config.toml
num_hidden_layers = 13
hidden_size = 128
num_attention_heads = 4
num_key_value_heads = 4
head_dim = 32
intermediate_size = 512
vocab_size = 8192
hidden_act = "gelu"
norm = "layernorm"
norm_place = "pre"
norm_eps = 1e-05
positions = "rope"
rope_theta = 10000.0
rope_fraction = 0.25
qk_norm = false
attn_scale = 0.177
bias = "all"
tie_word_embeddings = false
parallel_block = true
extras = ["capped logits"]
init = "orth"
init_std_qkv = 0.0658
init_std_o = 0.0
init_std_up = 0.0658
init_std_down = 0.0
optimizer = "soap_variant"
learning_rate = 0.00845
beta1 = 0.95
beta2 = 0.99
weight_decay = 0.057
lr_head = 0.00984
max_grad_norm = 1.0
warmup_steps = 200
schedule = "wsd"
decay_fraction = 0.844
decay_shape = "linear"
final_lr_fraction = 0.05
batch_tokens = 65536
max_seq_len = 512
doc_mask = false
train_tokens = 231500000
max_steps = 3533
dataset = "wikipedia_en"
Each number is 128 + 32 x the weight over its row's rms, rounded and kept within 0 to 255. Layers, rows and columns count from 0. Numbers have three digits each. The size before them is the row's rms in percent of the matrix's.

# layer 5 attention value, 128x128, rms 0.229, rows 52-63, columns 0-127
134:113156131110144151102188118117116153145134143131113157128096126143178165126058156117135165094181071128097104212134129071139178180126126113173143065120130092111143131150114123165093122103127242164099105164078155138219111110133121124110086162064175116149149125132110162133157133120136146115123151189138114131132116101146177055132116110123152097082156117141106169094149064142151095126090
148:157087083152202117102130072153113143130101129100148106178141147139113142169135181171159108114134130091152200143109144151092111133136104105091185136176107146149170110113161093167077087085124133119184096106113084171138124160096081081094138142176126175152162085167113085127124085120075143155148125150106118085182148129144175082145143146070068133225135126157065126101108116142113116119145
141:149055155153169155130110138096111134083093125078142109090144196125072133112191153141114124084113132065102129145125130110171131089161160164151086116108138082146111125167181109088138107144153119197139128137124143136120132173209138073183144160128120147181129196151116098107090132122158083183120084104147166168153149108123115109062160083127109160076064138150093104116141146090165165105155
138:062134091097100180019114181130158164151154125116109055092154096086096087116128100143154117159121130141061131164100122097115109078164155124142075145188131126074159106125156136130178154158102121117140083080123149090117119063136101164102174105113137168100083090172099161175144162120118143169094145144112121119091146129114170162141174110086126119156113111089152074135162101138073163122134
146:139097119110087082113119134184158111115111093139148139082130127130124111136086152150116119114117154145109172102149111110148129124103143173151123169093126083109132227099121170123183180136076119115190146133083164105162035077144214097127157141165118133149107118181160091068101103140093226126125104145099097103188142090095103149111103141107135144159145104174143120147112112165098151088172
147:124158133142123163157106144167143083155169135116104153140172054198129136156173126130073109046125121111125094066149028108134130118178150151120145113088116188072049082098101113084144119124109114120132114104101087124119086101166122107125134112108145093168144121142137156172082159115165142153219149087151146168167154079150135058135106126160125099119104161107129159079134130103125107135139
139:070107158178109134119212138138151135102104177083081164096108093095151094129117211118085121118078147118134149100138131136129107144154106153118179143124135133184125063105094127124106140148135150143148160073130121113066204090058135100143108087124074141119076108116169150119184174127143083103114150106096092147101143152111092151159097117106144122155146181103130199081181119168157120176102
146:142144121135115073140131142094068163114199154153153129123108080121164152153125150171154128190101070067123067119149081134095187086078170168125096121106174141169103156095148128102103121156102189140106148136127126097119119126154161105126084114099138138202144190126196085097081116133099160101135105166141135155110080160134125185179147110098115163152131159082076100124100179144097183123118
152:119189108134113093190128121097115103140146057163146171146137126084172108078080187103118175126104161166139158080054134133177090169147118137112170147110176126161107105131139134178112157155129120139108099053128128110133170124198120120145126152104182150111129113126142123148113184052065154167103111173084088141195088101141137111115153147065147167130161131126176117143101178118109096138144
153:130145144135154155171152116093128087111112131152160133127173183147139097084165037146098126179113147107175143167112082102072114157064145162067128091156119128115149112090136120147075166138120182152130083146185149159163111086158146126170168145096136170142082165129085074105087154124119168132144143163115178138081110076110048155111128114101091123156138207156108125151107168124119116120071
137:194149099153132084171111168113200094102154096126148095150202120176163203125117104120130125129128164125121113082112136120158132112153124097128107131130171080107119094116069094176107083127224125110156068064129163133163128124158042092153106129154097116081149137143118122156150108109173114138179103078092110165076123176116147123130104111078139140125129109174122128087140084181123129156173
134:097118175170097081135148095143165151175190169110177157103163140173144075177132098130057166116094124122096112115146129135140124121126110106145100108163126135110118092115147108185127154148132129119135138091113124107109150158071084123215088134141164062087204103195157122092068107151118147144103097145153188136144206092094144082149134111119179179166101152183132133130114098128129168159116
# layer 5 attention output (transposed), 128x128, rms 0.218, rows 52-63, columns 0-127
121:208117170097116088141074091146144120131121138106121135076112116128098142148140140074159109115214093095112120156173180135092150107116088127137124101229096167109115165122115129052099098094144139123139190148087110130190090130144144155156111104130111108148081182107132109109149133139203107176135111151144148138119142153112150178153086104107138130115203186158104140106151157099059157129094
131:099115123078084163146119150120164139176116124093158106148146090133062092072054140139137178117127169116091160126105137114173093110155111102111159125167130090167097086079062102091104103137158155172084134121082161126121107097158096156101152130082140086086119137069110124158107157124091148108118134168151127084157176157131128128181207143109112123139120212085132106061186125167112176142103
131:128086112172147165093146174152098112132113123172152091182139104135112114132095128070126162124138114179112091132147170115112136094173111123094179121072116075174154141137089132132143082158164112157144115083163106174043161125129124107151125105183104174102128143151105147104093122129113167062111146157161133171162204122187103124115136100120094177117133148197114136159146198056191133087149
115:113156110163139114103123220122151141143108190140099152116127129120083090175146129115142156139160161154114115092105097181136112183108144158145121106205114140132142128150083097164103083170113090055100133094142087130162155140136164157062151138130167146134055174155100103121140113151122111117078116141126069132149150082103131165095146150155168123136069095021130062162126131138107119165183
132:083127208106157132127118173128084141055139114161059107140106134152169106074084097104111091057118129111130160092192141135130083131105098205129150126140168103109067106129127117138145131150072153151108173147125153101139119079117124094160055146158156136154118167181153138088123111126083121079120180118107128101136139108095123080166137131129134131136057067042132134140110160156118152090144
141:136110128124160146137115059092060123153122089156119154122183122171157127114101150138134138121196109125115109089107170123060124123205132113093134107097158160172162076118142171056131160102117151115097110172087152156076138085181132092135038138096104114145089126122147131123128151113197177143144121087094154148086109087172163119114121111136132082159057122107131118190117167061142146112131
140:112093098154119150130151145175174138115133174129185159091129130177193176120202142171100077176172145130097226127069122160113169138112139141157164135065146092150130104082147133134133211067118130139135128152112104147134130109153144129116131194128112111109145082161107126207124187108090143176086090096131078146131152156127145153133168068158162147109153102154162150108120127120085141130125
133:164127107158096136113123171126124161110128114147142145140081131118126091098106104118183096103101079082167114169141091087114130104174090138081153131121111098089140072208126081079122135112073174081178107092043140158057130062098131107096105067119080150110123171198146090116150150186108103136156121129120114122085102183127182160078147154118144097097119121101174108139127140150117134146164
138:116137092119171123118178108178083185116112081144170143108102104153096143164100106098123125125069132091170130111111087120108125192181116091106110125154160163178126134131101137150083129111144185091130127115161155153139108112111117204159122147144164074148107106179120179147103152101162142145133080169168088077182096148133137125147156152185159151098113115128119195142025167088084071134150
147:071178119135103156104142104110113113112084170165152144135141109050170106117101101077176097055085148130152156120119111075103188120153110090045066142116121154107148108141142126165148144163097128151122105134075110158111077147098106133155143074100170210096130119099082118124137139144110138178145166179145173148100194121142109094101116118154147119100163163085160148077081158172115097114105
123:099138094106085091170190104122133124148167079172130183103143165200102098156093109140126150102129089171136120094132129179169158171089160081039111109142149140111128130135088161160115181132118151117088117206148142075133110135164219135128110077144139058086151147115065148147106122142154135147127085107114170161159151172123114084135106085127073159145126176130132087165113128141136156152128
127:092090113099111145179084093101076128180134126111153114098098113110070083121082094134091135087139122127086144135091148148054150109125099068107138127144103122116120120078058142208167213124156152175074084145128086078131140132113117104132084126123164074084123107169151137075111138164103154156064112097072159104095110145130103100116171083114146120187153100167150102168117120117125097140114
# layer 5 attention query, 128x128, rms 0.203, rows 64-77, columns 0-127
076:103084158123110158171105133062165161132138127137135099079162127108080191097108159161117121186077102108048164128118116160154147121114147168177119119137124135156116124197130119118132149083109076104148114070186123134169124151121083136145124107108138108114108109135101087184161160117192113138113118054125096140107103140089156158138127093187219090103114112176103069125129075187105147122096
065:130115107096143147164136097201068128080103168103147073158088173114159129134156143175106146158130101121174108138114079168128095092127097119132115166070070139160129132097166129096148082106148161141175109143111131158124102125152090141211143129134152127135141156082147108144176189176144105058170088104108128089096076148108074115128075097150190117139177111120190109114121176180122127102077
077:074130114110149154158110098146168098155155055164146162188152141116167085168137122112126128095073112169107128120155138147119052117078209125070189162135123130207144135084122123169095180129144103141135159139098095128151102138125154110165120183124113131139150129150138100097124134211094132193151093095125083157137145163098134139137093155130134104079148142084148090147156129099210089178122
088:131095163102114102137116102145159147107140115125157149141109125162116219156150157122090138125085130169093159073129134115166086152175105103135104113117192077193054161183116123186140171133066111146148153107124135090139119067195155113111140145175131168128079047143176136110080141104129105147151120070126148125149103164125131073114182096156175145084130111165145181111082133097126142139101
154:097144149132140121153093134178139118104144045150206107159128100129197108130111158110119136115066090118117153141101178175105126096119112092123129191116103148161126205124101085142100161058153101145143160140141131140156130170137071117196107127101093087156158115138144142060146155169114100120124121131159083084076092186143089127107075158163091111131119134066073060155153148142139104122137
087:063089153113145136133134139146086136077065171132080101135109064117101121171110114060120196169137133111065174126157170171143145161159114150124126118126113170197155194151159123098151129051085120149142108170132144138112130132157158117135177160094099152129122133093120108131110168188156182120103127113135152136135150138127179120116113192125059123143108051136146128116076054129152093150107
099:109107056124159148149108126159120197168076111105154113132096103161159107112137119094127177150091107178135087159153178157166083144135154149108135157159132166159110157095115145079136117086169086077079083123186132098130122163106050197137124150111110120142135088088069147124156129104119184131117146083100125158118209144102102136135120141107181101182119065113154102108196099099148119170130
113:159110100136147137111157100177161120126130116089105143122090158074084103155231151128171111205099146107116132181075129149086054150184135121142125096168143131171088099158112122159161105082099129177131109114087160125105101147151135124109158127148170156116138125170176082112151194135173175154101125141132153132192122123178117151124128104132096135189130104157088105086143095044131101105082
109:127067107129168174133095146158137117147101182107135167105190136134141149151154145104118134122144129140153118143155118163058162163110122175131100083177113143132151061167121104082088091167140076169125145130118103126123135143134184136063094173132103158109121102071141127132169117133148073100162180106152135144204132077073159128155075150172179067098092146126162159105078116121081059097121
105:130207195178142152140145138139142198125129144087088106111138065123162113123145148160141129088144133088140072110094125156106127126169112161151111074098076181123137137159174129091190114079084138137121121008074085197144120124131132117123071114136143131170150116148165151108117154103141148174125126105108079085173137053127117131140145149136054110128134148139127140136138166139185106120120
101:159137099119129124088105110147200164122095074175164078162171090120145196160079085148175069053163106080076095136166127141153155104159155122135126112082146180166128151120108106125128095170118097129100114155145177133130138164164105148122140118112128049164118136186094080169113139116153085151138125117082135157102087105193124160131123120152110090116057139081122138159149063128082135125141
106:110146122135135130130172119130156154184125078098143185121159163154158114178107098102141159138096200084121202148127119102130046122170135128095060114082064107152137115120148081156133143102172167180133097161158109121083125081068077091110149157132113128075104162189091104093127153138157118130132194163153134143090078123089136123106123068120148110101130114120123128100144086158101045149130
105:078178129158114107100165098118141165177175125104186100097082123089088151099159089118139104124123089133108104160077078130106080097114143138113147096098091085183171100137123186124133110099108144055098181118090185173181148140105102177137154170094169130148150151163147197152089117139114111124137104196101121089076121143099109139124137151101130193103114147094153202128107173109118164109110
110:148121113158132164204112089087122157128166181109113118085096163126101097146130049117100142072175151116164115131142086128130169111122104139148097078175159083118114171118148135192134147167096170140144081215149129112175135141163153162160111086139158070158112109069113126047136142123117071101169124146151182146146127095096097154109124127125143140096152107165179091147105117078107103095188
# layer 5 attention key, 128x128, rms 0.208, rows 64-76, columns 0-127
066:119125160148144118140142146152133128089116114193144081174100087108181128130186116141139105087186124163121125091156127069169092057118148109133113101096171084152143102165102160115153125085136193098172121160118093070153138107199100160177121095178122116126113113091142132142146141139132085064074107075099170155075168117148126133083153151166200107160135109117139116100157100079179149100180
063:109115160114122103136147137104055097164126135187125105191145084128183166146082090099112161123072082144117154148124115172131130172140130139143148094094100169169103198105133077092173091169123113124153180128161104195142167096113131133145168105168124116087134093110159122143141138139101100107116110161120155118110128144146081151158138149204207140135163149084191107117151140168052093064099
070:108101105163141165136134175123097172163157070170171069112152167124119143141157123161178129088057100122096121110124171154123145120093164121140155152141155121122042109225171091147135155180090116090086120111137107079160071110108161144091119101123099143069117150165139044133132117175093096167189123121125145193139123113117149115117065157129156108155098152145119150109107133196131122130107
084:094127120150108097126147087132128134152135169128100094124147153095092155106132170121121111094128095131101073074133094125183076149089179137155089085092158123132098111136119128123179137180175101107118059087089165126149116119136122133190135129145182107118091118187111096119181089067105099151150112135077116151161158133127128118114158102171255084150128142164149138104145066109166156074142
099:123134156166143135102129122173106077130095155161109093114134143210159179089106145181128127089121081170152104136135165188188142130079138068134101168135173138122143103160047109113184148145159175108130103075151136191128119092118106175169102127153155130114152121083131147134170108171116103089133113073136097131133095179180122106122132125151150112169115096153168104128125091097153119021166
123:155106101110111133132152103122142124123127168050050095094138149113099156128166144119105114109136159149100193128149091115114138091070089191189107080103125179102107092072161144139086080139110142136157139139070154173152121135138147161082155140141118146105146133124129196096170099051108143096108121110091158096186143084096139109168194156140076113115164111131123137140208144078160176136142
107:135157071096103169122119168122122139172070096124164079107107130131111113137149102130160168051064142149129199143141108119132097160152104143132080135152156105161154122153108085076087095097144117097111135107150098038099119190117165160143117134090115155163135103109161133100150149125112140113129166061067152115085151137136147129099129140173228115184137099177163144130141054146106079152131
116:083126135117168167093126132126118125159087101124101132139156154097082142064197188107120064147110177097112097168082109154080051119185119070124122116133102126161127157131133101158165106120093118177084112073125129125076101149158165140104137139158176144135119097181145022169157130108125101164124085163104094186122139083119142108146169103122137121122143152146071102107101152085078158129096
111:117144151171166205126146163156108135088125145156139142113169135187092130101177151126153101123144068166139127103159095122086086108128110173166182103140049141088153131154130161065168130123127131151123101151070078152133079108143096155087095130184111078061114130053127158146179076153115134164124185130149144183172103164155095076128133119196149120159107119102125122129126145152158081123109
107:118139151134102130140125122163126152118184113114098162127066077122162119063155117144049093138164127077148098101136121157133119112193187139142168101131096148185120113147126157055098116078156128102151124081100123139142151131139110072157120129107139135210151137114208156186106109065127078173132135148118184105182137136105073064109094138134088161150104163066133119155137136181126137129095
107:143145116136126155133131147136159092153151062138111140170227133113151141186128162134174132122173137120104096137133153126123123114127177159147107121134178132142045093102123131083126161098107150101066095134170219134149071104136154093121097154089145062115158128109099137146096123148136095176163108106140077153119146212128153134147095136116073103065073130068118131103159068146096152091152
111:048157116156118123105115192118165140085107127102167087129217140169110129105132069132147151157156113155104114118121106184169107148140142134075122125139183081126144111122137095158113116158156171180117121151116065135136115099093074125131151103096174079122089125150053094188114151149198118203143150094100139174078154152123105129143138063125146134161104158163152145146084100179113110131087
111:185142167161123121128122096097098174186137136143185162139090156104184110095152119153157110119142086109179098119066129089070071154148079139077132085133177095124052126178125118123102078082150110067066162051151115107155122124109098144094132118146170170156145134091141132094075090162129131153097100164141133123105164104108107196128121110088148149152135105101143164163137123106164152099075